Part of a small language model's weights: MLP 512 GeGLU, attention and MLP in parallel.
Each number is 500 + 50 x the weight over the matrix's rms, rounded and kept within 0 to 999. Layers, rows and columns count from 0. Numbers have three digits each.

# layer 7 MLP gate, 512x64, rms 0.349, rows 43-256, columns 0-63
412477489615455518557386521462507502441472503502410471516458509500561473505485440410443488541393445541431451593624500554547536539487482500525398485506481516460503477507531503539576561455527442
511480567510493486535495458468526447455601497555434453480469518482458518461467454510549537497540429581545480554570513544567496436547552473589611512519442494522485522449577537514496506494541487
481505508489524458538483585515511460582522463485494541461608509529486627473546586474469606515533466526511531531502488482502424506515440527477514516547434553497555469537483418552449516489544474
614546513574510436524546489491478551451516516525499489479510510539548512473552515442411481542416508442466517586529446420474412527430480317472505505519550479390497480533547609500662516516535494
458439457539584466601461508548514474489515470399581530580466507485516450488526474495526542541451587511571363463508561503452583453569407457522508614500512563547546472514544483410515591440517514
513512535460574473518526450458490545553431495491565452582525478433579434606511458425463516506518529561499584521478545550527481522483552447528526513481470568448486558484578542459538616463458510
450632528498504468598485514486472542405541595337518473563501537539477451581465419465576470452446414464448499543506493558571456616498466531552441377543578517617483527516470507585480522443552613
555477482554454511552477460442500505623456482535437478468502476509601487545512574525495500499553539499551518465508551470479538427582474531441500444451549461445426382561529495502601397468575494
533562509478434532432420559486408538564595547516492521499479486583511425509467431477515472461457495529508557443478462529451400404528577568440450503438483475508432484499548497549537516494471520
523544501491509569442517486530525539488580505500430496494543475430517535433495482533469500514459553475551523516542483523448434499519478533523510538428516456482455513547493569473528484439490531
483554521536507477513567509503516482543509436544533559498547507504482471475528528461486529494472552582526471496481432500521472452507512477487455448446574524467527511500497501510489514486565514
513466533555480450526504477488468493578501626602516521584459519557490571487515482459521534509511587538549551548515514513410580414527533438435460515594393491522483514500408505491537498467516414
504572470494496510422505481522487514486471483504540582554523532602432472511476638515487551453388467561477448490584489590528456657451547509486614512528575541448534482483566584501529541552422611
502468451606497520525392525548543462395491502462536484558448489604503462582513497458511526496509436497477466544517434486510564571490424529562398404443486403489531472570524498504524522488465451
491489474498590502521481504502572470532527485527536498509449430535516481549488538481480447508429426387541529588463530447511492423388490485487506480550521533574578522454371573510478524484495507
569467451572460495449423542496502492471522482465515458528512447500528466463466443505446465484486530453513565467478499512594469503511471505515486526481421468489532548521542477510520449475451493
613576394493492476505490539571529479506515535548494538513600465443551488518533644424540462460441577458477397566562451461481524533371500541473523388657432587476421540551537481498478453515530496
525525387508584592528547449361506447389457508579475403463469494571521467450471476497409468479472410560529515520480459506514511538523525423497451562503525476499549501470527497509567444521539425
506496443531499479551537437573425532466495503562481438487476553473613491467469502484521503504397537449441401497574434573515519456450456598490449515418515516550491508439445519475536430516546612
546487468483521534483481516516459523482475599474517520496493477516485518539562515555417453525469502503575482526515418541450441420485582521473507523556476517440486447431426455519590485536467497
493497455576503432484474452555472447510466507517546389501521496465392501482467548424481522489449497413451571476525540580528478442424528423431419540403453528475557514465461446615605528517486540
485501447543508513513420655485493504489557468550556450463523550452495461530536514412450457558393499536506515578505416644492411565570458512557495473529610486469564473497461488520452556472392570
519424451472464501486521466475487553523567570514479501517502472526475536492531573464514453478519499543506502551476527431501523439541531521480503487458500475503508529470461548461532471462517569
496516507481467504525460504550460430516529487562546540495514432521517489494560513521530463536511463520529494472536465494527485430493462526527508529429460514466533493562549443518485449491455466
496514510516498496495471481528473506475487497533515495515471481539491505505472471531490486507480521536498509493487495492517486481491521491497479501497485502477491488524509503505521486472474501
505556484486576441491547481523464551485552360439489438460487462445553506580518486424500496533498463524503513465437500556466486522479441541523484558426506519500490523461503530453479495485483530
495460449518517526489445438601540454563446512436529530472540525537542493544509541526450524542531516431503565549476460545398446573506579454475473509553413546533467467507525541497529536533518516
497469478533520429569449583478407535557515544490541467610397505465505591437444462478513507577546461588537487512444507473625535491543495429481487439510475599425482411467396479417503461510519555
632549471517424474410506570527542515448523539522583467480573495447529476525434539532446568535507458462472395513493452602436437442473424511550439591488450490564505609478516521518503525475459499
416437481567490496417457519528572467496471545505498528524574483445531392548579586440527512549462492346533551477483504445489458431516501489499512449436544520462527497527528513578559479509563480
456474500488525477509450547516465482540527523500551525541533495534484533516491490511546473498509547575551517508546501524548523416438522472540556545549436492450497551570473490430472473517512507
497543505511469518541502549566498465586498575616466531532532520572601538427391437504505487541472546409464561440555565519450588462540524523516512508619459572508542383476512511410553519455502571
522584554564515474503422537421469561494571474482563532515416520452576556530419460495433492628524484510478509550500433566592570495500451509549466504505457480466564474555520431527532462490520583
528526541500487506508555539593501447520537554529422480532597452453495523481490548419505356552614501528525432435547421462525515482518350540585432524454586389536489536550565530513472522472532501
614594499389466538528452452517491507499469428571530537522450497425612609522476418465484444609478468516537474508543441589538473517540423431517544509533586478581482428505611543553447598461482455
589495459495550450427459541526455600498575489465508478415495520473566528434533569527510502486450445443503527524485512434525497466580590465532483576627392537473441399514519507541491413485598539
503624368555510524514587535489462565570553523525550431569532584532448490484452473466472539577455487514458494558610496515402399531494420493503509578434513521464578489519428462369588581423494465
426480534566571428510404486458505514404483503519538524511458529546570544475453530535450530590500456464519555544579435472493526526480484480498480438529485502463561515542532626536558478468583491
549428558585568532576471493615513509515554467541466469494546483453510508497514457463426493466562537535567545544552462401491476447394507393584455409498522571494489394524466462461602463369442481
483580562447513527443436431492530556550494504517450460520504508515448501557486567536514480538436491482499469463441452490475551547554430546521545501566464528511508518466487425520458569521462543
507490445519560504473518542529513467467448509482483481489441490561541509377404451377552415528451585504525592522529457539577676541439554606433433439422431434465529449469455448643510531504564446
497503559629493511599445492506516588495500401528505507468451574538533486555454488421405513547497415460545464568512544503499554486533447530481432501452487433538546463583461498522550565468552469
448646587482498511509570493553547546511544519404497539499461541487488591416531518485583422521461527551508519622460452481395451497476445425513572480452520550585523459490462615479441485376549521
462426520493483468503424506489336497503510435482465542484484496457437521461508502471488565456478528574470479537511525500505551462447494429481525529572522504572568490489488492519441549499528563
412485534510516456512442490519504497490550445528491457487622420547540490513576461575473539474495581493527466492517434534573494527449491613531496496481392503455534537533515559491496534487447506
505576407560493409546492518555441472468541464568552531483471542460525517559516459400481525507506508526507499526493452532532476507516509529421514491564493482492420545554466557479498516463434484
484513556544499486512602467504532532511552393538519423468501460578501538551494509543542526445536538422474455540385532584542488478484501436514472569512585503541442400602518587507480534499475439
509434451449559526503455504477451489607509399519561415467446496447466471524601628427323434418468375435528497532393548601368452435466474498461478571463441477535484487592533462572592508491511552
523503466539512513527521457504498499492511494492503522442496460517483478500487517516519517511469470515511510507512514529517478490502500517494469461532499508501540512519490485491475535495497477
428483581515533437535494509482534559558456468419511518518453529475520535417513433487408524623558489515477499521492514543615576532542537423519384473502429516448536459474478553411489470486511574
592497467584529527441509516471545563469562395495485515545489513556475543474541450447462501405478546463556598535456559560487426485508492477536558536500481493482482556460492491559533531554467491
530498615557501411485528446513494478442506485426419507397488446482447516470468546553502444550339551601533432414457505547480440418593540399504506458463639325635475469470529459500546506598580572
513442489491497442596475535516499452494531510498491361384504499539520549541496587492549534494479520471458511528478546465439518536621463472588562519471538437446548513475478486580418468518536491
435481479435602480594480425521524493481460524505459496564480465534429526452495501527482496452480571544503548455410479593475584427494461407480535442478451504445446490510480491508572545470509475
514548485548504496541519550496532549552597588543469392464476573512523481505457449477451487513487537462475553520486546553433483554587399468517474511415561411484514470539464503534470530454437609
474464437622521552451527593494517475568485529515475527503526472456544456560578495476446560462433488464521524450546528574485514367512482489566521481497443519439563523484500638519499527520486537
518488506511527526572569484502515482477543531512461441491562572448438486480491515509511497531463459557538553557494554491408460478501491505448486482543459551495488504477525552549474588521479589
503495535522493522526442515512520476513594585479428488402444526548547533605499491542486451489471528488548504517499535521487429470484515482516487549441539480487487524493495491484531411602482568
511525500453492518509484501515626490533494512479436576514476537485470490513536524514526546529499467488527444463525507529470518525500477497560536470534570512552571527492451477513638455564492595
530544556489460483497462463466515484535478569548478504532490542494484572501461535436507548530469488549509578433447463488517476410542503565443508518489490452512540503521514425471498561494507478
506458490481523512440468471547496476526434431522427463517453589488591534483600590483511576500436373502446494490601493535455516475522571520429457450513425492520523528452543513532497468469492584
469487500463531479497507527484434493442578490495438488524507471512597506530447414373476489514599461475521525502459486531570463523430530511593518547511407506537571576486510468505473483500496432
535488558524462495584468630520482536453562420511464504470522527542426469539484444495466616522489492516615673505566545550478616493510513448584405507524509536465600563580596492464540526465483520
593519443434580498535571510440542479479444442452487499495465484475547549544469586506471462402463433551540459466447490500443482481441461439509507543553547486460424454573449500498572468488523467
454521495539488506493514422452525450441506488454556476446447524521480482466520564444479530487486547442559513478521569441401494485458488519459445477466553520510529537562585588535532522365474543
550631567583506536533478500519489508492562394512583480476444444506560506559561492409530474541498501488547485606476499518431543438376469409471500478589533459514563525464485619483501490534505510
468492544586519540547598566499497502480595472504557507511429475518460449442591480329494469512419436553463433445495454429502520455408577437523564416403495432530648440626480486555468554526414504
578524449508481568476549453385544532497592484533549453533492530501500566478523433429513487541394497487510480535456534544440451530521508496479547497511494505508564499585549450511454487503500505
366530404461580443486354632464539424403578483500424507577577524483476394489554490426509445557481462491516493435524575507527436418474412523506444537541532516556652521495443486521491452478474473
503560429497432479516492477462419534469550478570561523502493527427482509409487517434488510587458400589429502460518508436479360505487481422423495473522534459481582383519527419539498522529454500
563534537517471425479457452484501557425595376477481506465435608483545437517424503493440546561459406506526460453464502473583477474512494532627470490455497503561457446557490572487501493373554513
558617488446495427519432548499544454496528511541479465487542489564466537415648448417506541551487486547513523486505583487551486458451542480501416527532442624561550504537487604518469479388515532
507488460450464564516575486509435485487499443512444516459562454490408490526452590369441532465575486562505478514433531483509477388483425574456524515425484546509553456468408551460508502488491560
401611420591441456491452468524389477450434452589640414482611445491555533508528514404507543589467495413501595399545523551488424453519448505450485537496497506532558493518453594469534532436530580
485494445518541489511482496504410490532618539557592478498511571494677513466442571533429396565604469554479498558566457502520484511537560474554458459459373409513482478463519450508466529458598501
537550525465491489589565507507438575464579429477609590491425438499466455430588591497487535473573443633527461482424384455459514498413510456560525519595548531497575589485554479527450465447556419
502496410565604497536443466441449463502456553595551477437503512497486584479552438403435519510429580544561469531548545484445472546457512428446444527423553424429523388571479556495508551398485531
547583504573499451517647488517448506573444536520611454475459512499494471462525460429514410518567539532557451527545530500394482563415496495456494563496467547448578561452432591477523561471523482
488417553574529440513570507484554508452463428538499511536456521480513439465397520544441520458491357608553497564540579546511540470453502458438533400459454489448562470484405565501515541486450490
463495430439542493494465497441478492570538476582443500415527443601505534462568609544528500379526547518467524506496577523486450483528542446391496551588571414518545490483571546521493521458502480
488517476505557478517521551504512532490559470451485481484574448422560431473525509549588513369464524576526429541454476551409357541533427561447467589402473441513492427441475441462567480510442535
500464532467514521461452463586548572506540449484489470488464444517491444557492542459500516456492548460530556403529492526505556459487506575480556549583449478489454484516508508529519504400494577
537616499507518360531526535432517522460406509497525466541490494449483482503526473553451556480512456504475507527507503469477507501576456444536463512507551513506573542538534528594515479565592498
516529488566506448569493454474527561455566476492608394446461544544509449467454454452428480530544460531429554485455516472498483515510492387433513548410482483403615524530435565536525420453480542
402476532538525511464392529579491535524564488485611495517450473410558498551619570458479469474472542427533416525576577489501421460512506490464463583561399507439527472524542436510625467504476511
479498494563574540553494492512551514519491513466470457474562513480534505447557497432516426422538545542496437521548567516481470538572544426487528479519559604510516499355458574548422516549558546
595500529595444496503504454419382477499465476528579482468593517540525490558368543517491451490517445453597460547551515540538530567494460510487479494535550468531510560464470583438422545534506487
491496473558523555534435485552551544562511428504485487527501506459609484542528495478391497440486543495533443528569490539493404517496542461449586533520543576458539537642626536550590430554509450
413479522531438533493500523432572501502528493499565520502451513428496493525571583364532389620431477489500542425455532494500445525456525510568455479510493467471466443375587470502504470529573450
586577493556487460533549558435442516534521467463532458463529518455501431480432520435483483527448580536459493553489604514472479531613568479458550566539499524448488486421458589491509475437499502
488561499496530469460495485479444467525575489472462469484532525487408518497489468390515542564507449493564549483571500603478498535498415545463459541549447538489565406427545504513544504572569488
464477437529483528511508493504536557509493457504512510507529469464556492505411503464432498557530493515460516590532402450557535524434523469474523475553423599495592503496475622466537448584442482
462545524573487524422540484526515433530468493555596485552579568506545495512517547532572458437554521526486513528521528561527415495567552453501499530479478437600543520463538556525506529532504565
523554381435493460529552406459495477460538510424546520489490518436435499506372523461443517531522408428503468470560536417493456535554545491429455466488482500424550425539461395443440459540563569
463500468467533459474351510522448478514496488587511429532445449464519463467488466508395454578503497469435532531485431566516541581476447414557418495546464531593561416541522492420456388384439504
557447427421435486466486463510433432483579559472485540526505529487579498581463598461556510525393461485502489409518552584504510514503490509498434510560474449535556422526563411374448593505514387
435474497542464526555414513594477494558460480524495487560481506583530387427451501461575486440455598405452439543518397488463489437531426506651445547522566587533538585492552502514514575429471512
512508484488503515462537374518481468550499553480518489447506532467480442426458485420384390538457456531477520517496502493512406447495394455503499603535509533571502490467539549483510384459568458
516489466575518520503565532592478493511543501573538486416409561529467521525533466486417495414597504541583569534520502530553464504522554483493396485425518533417495445551460516583418520502414507
508494533541476501486481469479490464529482436485441505479518415499524475478479474540400538483465530431611580504454468515486454516511482534453382563502535547496528649472542496540471514564505521
486498509644590487583463478499438499573584441486495436496507552538495484524507488508479497490469536557456528506536480532464488555571434484484385523551546442457517474504494561470474476455433497
454542453545589529582491467507448467465530553469574388457457462483384521482462542539441498574477476397501507525493514479510502492501486509486528507438552469510558537500477496455466497493546555
407484412564561579537540515475443517540594444456564531516556522502576562432469439478461490606452582498498512500443427524545411527553506448477517471526540409552477405599382548512503522474450619
506423413465512544489446520516475551533503555514377507513505564514498489574473508498469483503527454524533576575520560484453624500502523487545491516542555515471493423494464484604460503492445572
545523461519458496548517569556483484403488381496483386540522492500552487497499471488435489572516547503505486445580465516598557457510416520548505421429441545436459448564512552486518471483517525
450567465562419536507413413362436514573594482497624496412447501493449571471429524507576544560502525561543497549469519589472533443460515425485442552559552463433493485476471524525459421537522444
504559553509508494524514432561515543521551549434503428503511529454521522543438482562513470517550554502553463497578468498510489457522487467486498464447451520477592520517517443471543569474551541
420484586603484447543460494457453516518484527496529498448513498499512538439485412404454483528614570529537525536602481516574490434471471476563411467483452439428566512580363500508455489444458482
476477571498454504453550443457563450493467513428580482549571549525464430506450470532416547425507495496576520444508515607496454430548503469556537440474556501547438534480527498610474525499495433
543533560424457481493450550493456541506506577439491553570452453517578468423415540488551440374486619516460509466462496543525411492471593605493458438426457434470451490495518477573469388406475529
542515483562534383515466459463509540555474541520523477512430553500528524584590393459372563555505431498543504496538437537503542498472482335532490488482534523495506526584572524492521572422544425
390507469520482470486470486389418522480444496481580521481653525552518529511444512570505520510433500373476502607513414558550388496395500456563500498473470426440391496484540497531457540615434588
508483525490514533474489509519529514497495528515461544531451500515488551473482543487552451517511471490518505458495551519474486510471483478488489484521521497506491491487516537499517475505496500
455497435476458518468522432534523526485511496564468502576450506435514499527473541498540487545455532460488547476516463480510579446547470482493448438409475485457521479564537526517473498536475451
543450542518439464520341555480514490468528531512520509493495488559472499550480549492473402477451463584493584530433490511459475572569526449534436500461531512463546453411493514671508381541435454
470632513495437461521580457524429517559525441526400496554529561496531510564456542509472445447611502508553506425506534612445476528636476466392467487493449438428399380548564507512551496487587528
481472450568451461503468545555565470556450570604558558491540430549487442384591591474394516531485600565569520574486443468507499464620489455518539539546588578438461485484507490467549545470454525
493439488562552441521439586471525514507551562481508510523554456453562444472480457491477523507526525557508491465547474499494494395552504492544496451528563517476621443553504567541509456560508524
560445451481453475464503525549505491578480591455412499575571539510462540529606501405506507461468530496451500517497470437504456515480447527492525518529484502545496497535553471548496533548455515
515482542495519493508484459510552495485530643437468563557506524520542483616435451592597444461419435490516433486512448537486460484534519504400521525488475445594523531408543530483421571523535474
500472485500488564615515458520470543490588530587569501493535537535476506463563559440487579562521562485486514490544529472568508544469482506468462409397416529508580501504444471516474505421613487
455398463485502458560486473511430482476515458477498531476544505554446506500445448415548431488508460536468482585473500553435557612483463537534522445555528425479565457500450441542490468474434392
553503485461554468546399480596495497537527502481428484497516564450501533478579496578434523590412526549470543504548493563491457418589405467502487585490487511476565522508557505426438525476480536
439464451487465526397512507585472520508487503549489563486459468523487509519562495455522492528490510466493422548550509544457392421518537539510567398548478516547567397501466549483423521464570446
466462380588428504434504571469474533592393550470509466571528514470405365598417530462404507515553538429519413460448560525554495387613565610518437512512495476548489604385485526469500460511513438
496559482473440456437475537558565513501530518455417561601458501419531634458539558557443451534473550574559425446475445539516553465476445520467480499580577432545543493454575553530412453554594444
590491522610563381562443508596520577358541583536507545463578553615478537538545505465581556482507582435474465516510525490454535492505496532447502516494505463488580491432546478550520517465478492
513520492540498462521498522477523565493549503498523551557496509510536554507485533445452462517485450492486484480459544535500517518476494471475552509519487509478525498466492488520531506492520521
493529571604462370485451463413501530512541519463586486543450466564598517538466432473444514586495441488449441515531597562454530495520466524504502584525488452541531481410536580456557532476525533
539445533459485495600413410551475518561584468514543490488538579491590531531535471463401453485498454548529585464522445542387491490565410483528581469556442465484490453473539542508448473442505455
457508559527476415476494533511445465525571441483462479561556510484553513518535477473494544495492463476537487485427457486523401500479471512597620522547534524431556467509450489300461598427531607
419498455569494527483488452439486445465477454477524519516572541577497506437370427500478450458446470514499457483427432524529344537460552642568536426485473562555380471483552552516512507544360502
507541508520451497535449443503501492555492501515484498518543472459435525522530482464478441510492491539491498453499505492501443486430514487468493484521500528457442510479551500461514485484513474
447554493568489535512529507513488489495549491522575504416576466557480497533449521561502462531447566459476481589446548513544472529436391506550509515469517547460583470513465427492547496497570458
487497514510494491456454437502528517484481496493514516448492502469454535519550491440523472517585500540541462531481540559595488514539529522502483399527519426486497506577495518498532553470518519
500469503463546447556480500511550490405450443426380476504515424531561471450471553515547511473520471502536495491536487455590452389502476411386409516450519544424464432477516436489479549423528491
514530462543547515437598439465443416486534413545457537430505483439448478447482504486411569375615548557566531434460473563543473490478492580529535515539501441533620505503611479545452500476462502
588440494483510488455374495566463453479511568458499497539562546534409503451462471433512496449662548479516481541508547524492558500548535434537501502638503439520437498482581458393494448558548478
451582360626476481529506532455544565444491564546440481483586515481606449510493506451503565560560541479434513466540543635458559483515460454427442513398491411512611533490501489494426562469539588
606556446504541501456507515452558484542478574500485416492523432401516444427441523483475380548418504542436470455505460540538582521467449529536554568526475428472499522582584564559566467569517549
490636577480522399499513525466545423474600551559457497510494439526449509486524621517540409430421426525440460555554419469464517464437499370527562555568496460499423494473506511570616450509511479
484538490452507436616538511446467613461418439561456526488539529471491547376549503399574454572432595493503447508564498593445404520526530570409418545517534586504490530452506505436499498490577493
535548398449576540502530538549449388550501485560561522607511545541559564451419549485539445546496574555505560431499444567497434472513529443402546484449432506504483469482558521399573466442524514
493556429429501491571473598514462547573546492552466465531545514516494506570496441435538472418453516465402444494498384533516482501482515534531552480406471526526557545474566437452503534480477519
531438541509414517454562503515559488494529480591491444477476555573511497478447513488518444478392440482559497456405456467410513546546563537533496405365531512384563474485594469517516463515520463
475434406545440459523510591548512511514500564459548523496442519497542546559500463536344624489501508496559451502480456560582551526489530431510437557529513542477443522538525565444525536409519516
474517492545440593551425521527556551469500430559379415384446582465545475527580458432429532569481524551545478418466474552568507457548540473492439421524524474480543544604507482487485496486438551
521608410601461500528499486432402486504536463481501471372429533523518529467379469361474480620500519587474549537544560444497367496428446411530510559447462440451517472535434576475547504458528513
450493445501471530560488552548520478456448384483512481409476531527459543477393433519418413529446511498426538535438498580525570445494539500488500438482446435513460497522543520495601514514482478
565514514516596461499533503578489494505451518516397567537526529500517455481518497509398584548415565511525615549477473489527476403453480528524484455513393576506449468512427535435574491518522456
470442541492507525505472561514553531535504487506458491539450542483400495510460539443475515471501427471503458442555491469561500430486542455497464483509521456458456494514496533443483545574500523
523519446464527409546480497445484475460493520606492471530499502523475506521499415492516445472537585482491447560485503417483464444494464445486539434438487467586543487540485531480582529496447521
504443557537545498597491587552505564579504471486547501525437469519496457416487474430547395458633445572568478548516421558528482527445496448507561564537479472390512564470504511467565440517555494
521491415468422454571470521605496494519466511575484539431578514448499563548562534511603492428459412472517520541504408455434503517491512575570525573565504516547475456502490539477575489554493497
391518396509516425517434470487565465486422468588537557425526466528557576490466563496480541362441425546448443544471575463405466433524409497502478478545463484598430540574493505519419472487539470
447474638468499462511470516557502473494532447486457519546446484546500467478548427448436489464542524540523506580473521351517542432469555552578472543489442461493497488490465590513534573597485473
479556509423601517536440506469489557505479531538505390481477495529503533592473435396447468611485510475521505599474534549604582544443475450521483412493455578419511505633472617515403482434605407
465551513508537531622563487481455527553514427486466566523437576525477509559341510549404460447492433473422458494589499531463558551561494524551493498456445495446490450473496544410409474482491549
544467447476562394494386540519527403474502393475591438603463480504608456427553513360521484510471518646521599464537542433563482457528538505477521435436532457580416478511542547540598481457509569
556447522405549465508517476458555521548556550468490501560482430628589669474592588488523573442496528603584517483506575454440530439471455406579585601599508453512616509477525420547475482485486474
478584519531493538552585503498429513551474495563546548488510608493492471487553592434487505547619489495467519459503510490381432521521490481459562499503508472394523414528458572522455497554504511
504526503553493470500460540444475537490661529495457433332539480492461500517437559550494513497478585407516503554503595503436450449575434525468535571516356430506487450470491471502491522495540435
498553471553465504508466448430636599540555410541417485460543465532473425528495482523478488532458470498517564482471646456468509509482493474472492564482436476542549493434466594530516524515485576
488540496524477377492512564497454504549554517470513516474546455485467470543566545514493600530415454478545493479643502469460452433491512466565460543422528509506527599596469477436524496552546527
635462448590585371588553508476457478489537541533589456472532513508536449537515494492540440458402503438546473511507445531439554584330474513556448423505483463523510476503441494500550493487486431
503586596540479488525402498437525568502519496546481459444510580514624522501526560439516524490483506501437522561561557415486491462443479486508530456480483412407582510468489610492524516372550498
479504528535482578528596549495446463492484518586556494532522488562503531478533508512552525436475541537417458633496473582406407420504493494513464510452421514515482478504466484506560437482494493
465465516463578514536474580544569534521465461461462402521470506457491512570471511523534468443561484553474483497507448595616442557464544461469498544537511510545382427514513571483514474465429472
486556485569520429539487457522465461543482552505404429491539526567463464451539491524463531459447510617417534480425510507477497514567493530563532465470500479472439568492509463562545458552501449
532623513549591398479543514452540518524527506562448407486497517498483546505490417485534523554484501581519513478505454513464495505448456450502446469400456520518553456442506633402505505600517445
396483468425521464511425474493463517524457594548502482527485434436460490543385472431618517428495504396483429559600474593613393457494446477566533512550563555546514422539502478536612478482532418
495423532652553466592432519479511512465504453537497492484514538481474483525452463455537507387504471583484455539480457468519510581447512516624440543461510484429561494525498494386572537444500472
481568521605504559472508535443517537538427441528520514438512505504539454475486450500466601516584511593470460494407503516497500452473630493534554597499516424471437473476496629536510435489456471
469499504470433492582345518561505522499476532536506429482481567564520480542504463462435445517569572449413479546479577509584481480548526506562438461561471514422472519502471590484514510503478466
482417580470461517488449533468455524426474435497567526512418521538427498462481484467503524486488534485569427528463357556475453500487511540452485497491482521532507586454565416398475578600378478
514508434607449491545536459500576536410539504434487414616497515553548552453507455471524523496438541495518538543528556621505579506536483486427425455475440524470502532506507423511515415599514577
563476509455500486472479523417399520452467437408508443384438461527525500481484561479409582504481552503556475568466507529504553423542450407581525472531578542463538469453506415425439506520552484
572497465587497559568463458528496480435508550455491494519514557484536502519439555481517462514491485547486522538531507471517540423501602434543448523455487451416515542606485528459479540392462379
510480466510492490511485547496491470598394486516494555440483585429475399503457500500441454546572546468492510509494470568483584460532517513546527553532406565414462485475528488521535547452500459
521543470495566573550445535567517547573480433433476556466446529587500510561580483464413439594519517493599549449521553543563512516554481450566490513568439630437526491466486448518498481462568457
554446449503468507557465468568462518562552379464491462481452554524552554487578566424502570475493497505506536501491479563401410557493497445610522479577467687482564478476535591554438460519536482
491495537472558452550418567529486507470426517487566350522592523465511531507465573522505550559450563557471391511458472502477416488610484473464512431410520489590468491419466468577573507560531551
461537408526508465524478478587462508527462545482513435473500609495495546384530556566514426453577597491473567538443514495529426537479471489462496529427425500491602381580524517548504529520469510
519514476602513475503482487484439503542531412555544478489475560564541524560488403427469484581502543438478547480542485597586550464482457484503492473518417454477589429534527610575515477457494429
534556502570499459472557529484498521493528564613438432522500533435457538442530489459484468516493486519444460583552483508531450483553542527571464489522517554653575400537477517485493524474591532
403568406532526489547423457443558486496566553398474518543426566395492498515471505445492585502538463594529505538499408481576416546447533323466481481593565511432568532550486462537446492494512513
414505472462429423510470552428500473511494425456517536635478569543589431561619505606515544444475476500603532471498482503552374502514500510479499498570527473476565557525587532518493578528472531
561468511522559513458450472550577526517533474466482510507463525524465447546532586480494558480442598474561482511501549420499492566541511514475519458562558440487507474417563464572421486647517560
483536400500507489479473522514566515563488559446446532564418531539541491535449469527476483478528510501596532527559566501548529551489496501494501464521558537425474509526503457509537494376446538
448540568526445547556542482512487553433521386529580528422514573533526544500441453468546465515468505524504506454486537509419506415499471406476521488436461545417596481508466560468576552443420595
510492443527554496563497615563492429568547376564519416477438548448620466490463547490527523520507545545496553563444453456614530447515435462491530469417545595474458435498499522492566485518485538
542439502556536512586431456492448492477407479548626505487442508506502563508541520501366496497479552463505471589452454480458499521543468529519540542441507412450493456448446445543551483476501507
440523505536491533529606416430551611458437492429486468529538463602565566536542470471528505583507501537503464435461558510442413430485526498483505470451430585451571455452545541485445538554454502
526467523503491507557404537485521494537485514529555455503427622525490434521599507388422531557569465518484570479452490555415510494552452521516531572514462467522576471559573516505562472462525619
478424452569574506514464575492537514494540556597577558573394573405478424426438528456534546546515520526553515486444386533538542488462455495600598445388545612534534438506573507483513536501489467
519538582469507463480482488556515503579510566396469561487517483492461453540466481479450501512564462506465460524531469506484525454521478486444540426535388474531436506468489500489524462589394560
539572455521459471546413606461506475539534580496539446590510553417376493574460474469546404609427496566515490486588421558541443537447392532518550519462400509510519498494443536430451514490513558
510516557640482445504532488440491543436466452575494445492562569544604519506447412443441484528429425476487439494529484455451539502483456504482413523421535627476621557467600518474450508508564430
471492460442539538551440567551544548609510455482479481457490548510596425540480514567450465533448500505563688546512511546564462416542477618566600495549451496386512406559516513499553553490543502
535429555516576406432525472508467458431480503526498458549534531474544481474461459527382523484460476501558523424542502632527503497557409477407511481479461405481509470547417488500533493545499435
505571371574584530440471501516536520523561536507452505459407552598541541542499432411401522533486481480526497420511501473404425480516435498472481521529465546502437565544557575602515491567473474
485533549515444523484599511460457542509416539465484455516434508428588463484486497495476556529532471535503498502529494503482495559486559522448442473559463482484399616542512514520566356501504509
451507546586474453615485464465449491402578479454513502521513569549502599417462500550581525497441564471518533524517509564412472491450466478506422534489428533537505445421536458434579518590513554
402581433496419601496449601526609505493508520505434521535598473448484551477500535523586504518449570532489515583523560578361526507504463511504425494546410343468500461549517479485446579489540439
444442567584478503524541501550437470426543382546597590535498452518491386443575530440438513577488537567512499474495534552488454512477546464479371535434438453546452478501544510580511533529512496
525605458447521476534451541577423426470501457546570513458406505517582557480520585473557502407466536501542486493560498454435497541529487502428439561497426530413483505548511510598593585528473522
541480460627514530587478564459474488452519427526486441514458602488538555519507401438397557553533537568512508495553539491542599507505481433535382475443468511480549482478466531550544501464507488
376505498603479529515456443432387443558427481495584502486533510437486533532434558462439567514539492514540477456370522447549425530583466636486524473573591412440527547400515478499458468504495470
506492460474522477476477484479487552495461469499471472486480483542481523499501529533498471480486491470487484455522506479489493520501506559493490524537475487477492512532517514486510482530535492
407526547646512457529548530455540553553558444483570439490465598461590369459453402454479432473568503461522580541508478437509469464542489452497554549581572460521477466514537485531473482496462613
480577453546509477522446593497492467497442479568620458464384589538455559559482566441508534536419417394459399473408473522440461459478466489522499484479444554517471469510432575455579544488525459
503494594481452450635553479584471518590497466474506424447477534436564535497459467479496538550485507551524585503522511436482489480449494505483550443555514590494509500520565492498472520483547566
532541442576425495404488524555586421546448550536532523550504546555545479465474485535555520504578556571553458480421449494433441530542483401411555565443494436537474491491546569411525425508519525
489505529484550515559465483571551492450490577407548505506455489496499535481501428412500487531581466495496479537508473442626472479507519624542548568502544426515483478574519523616446467483606461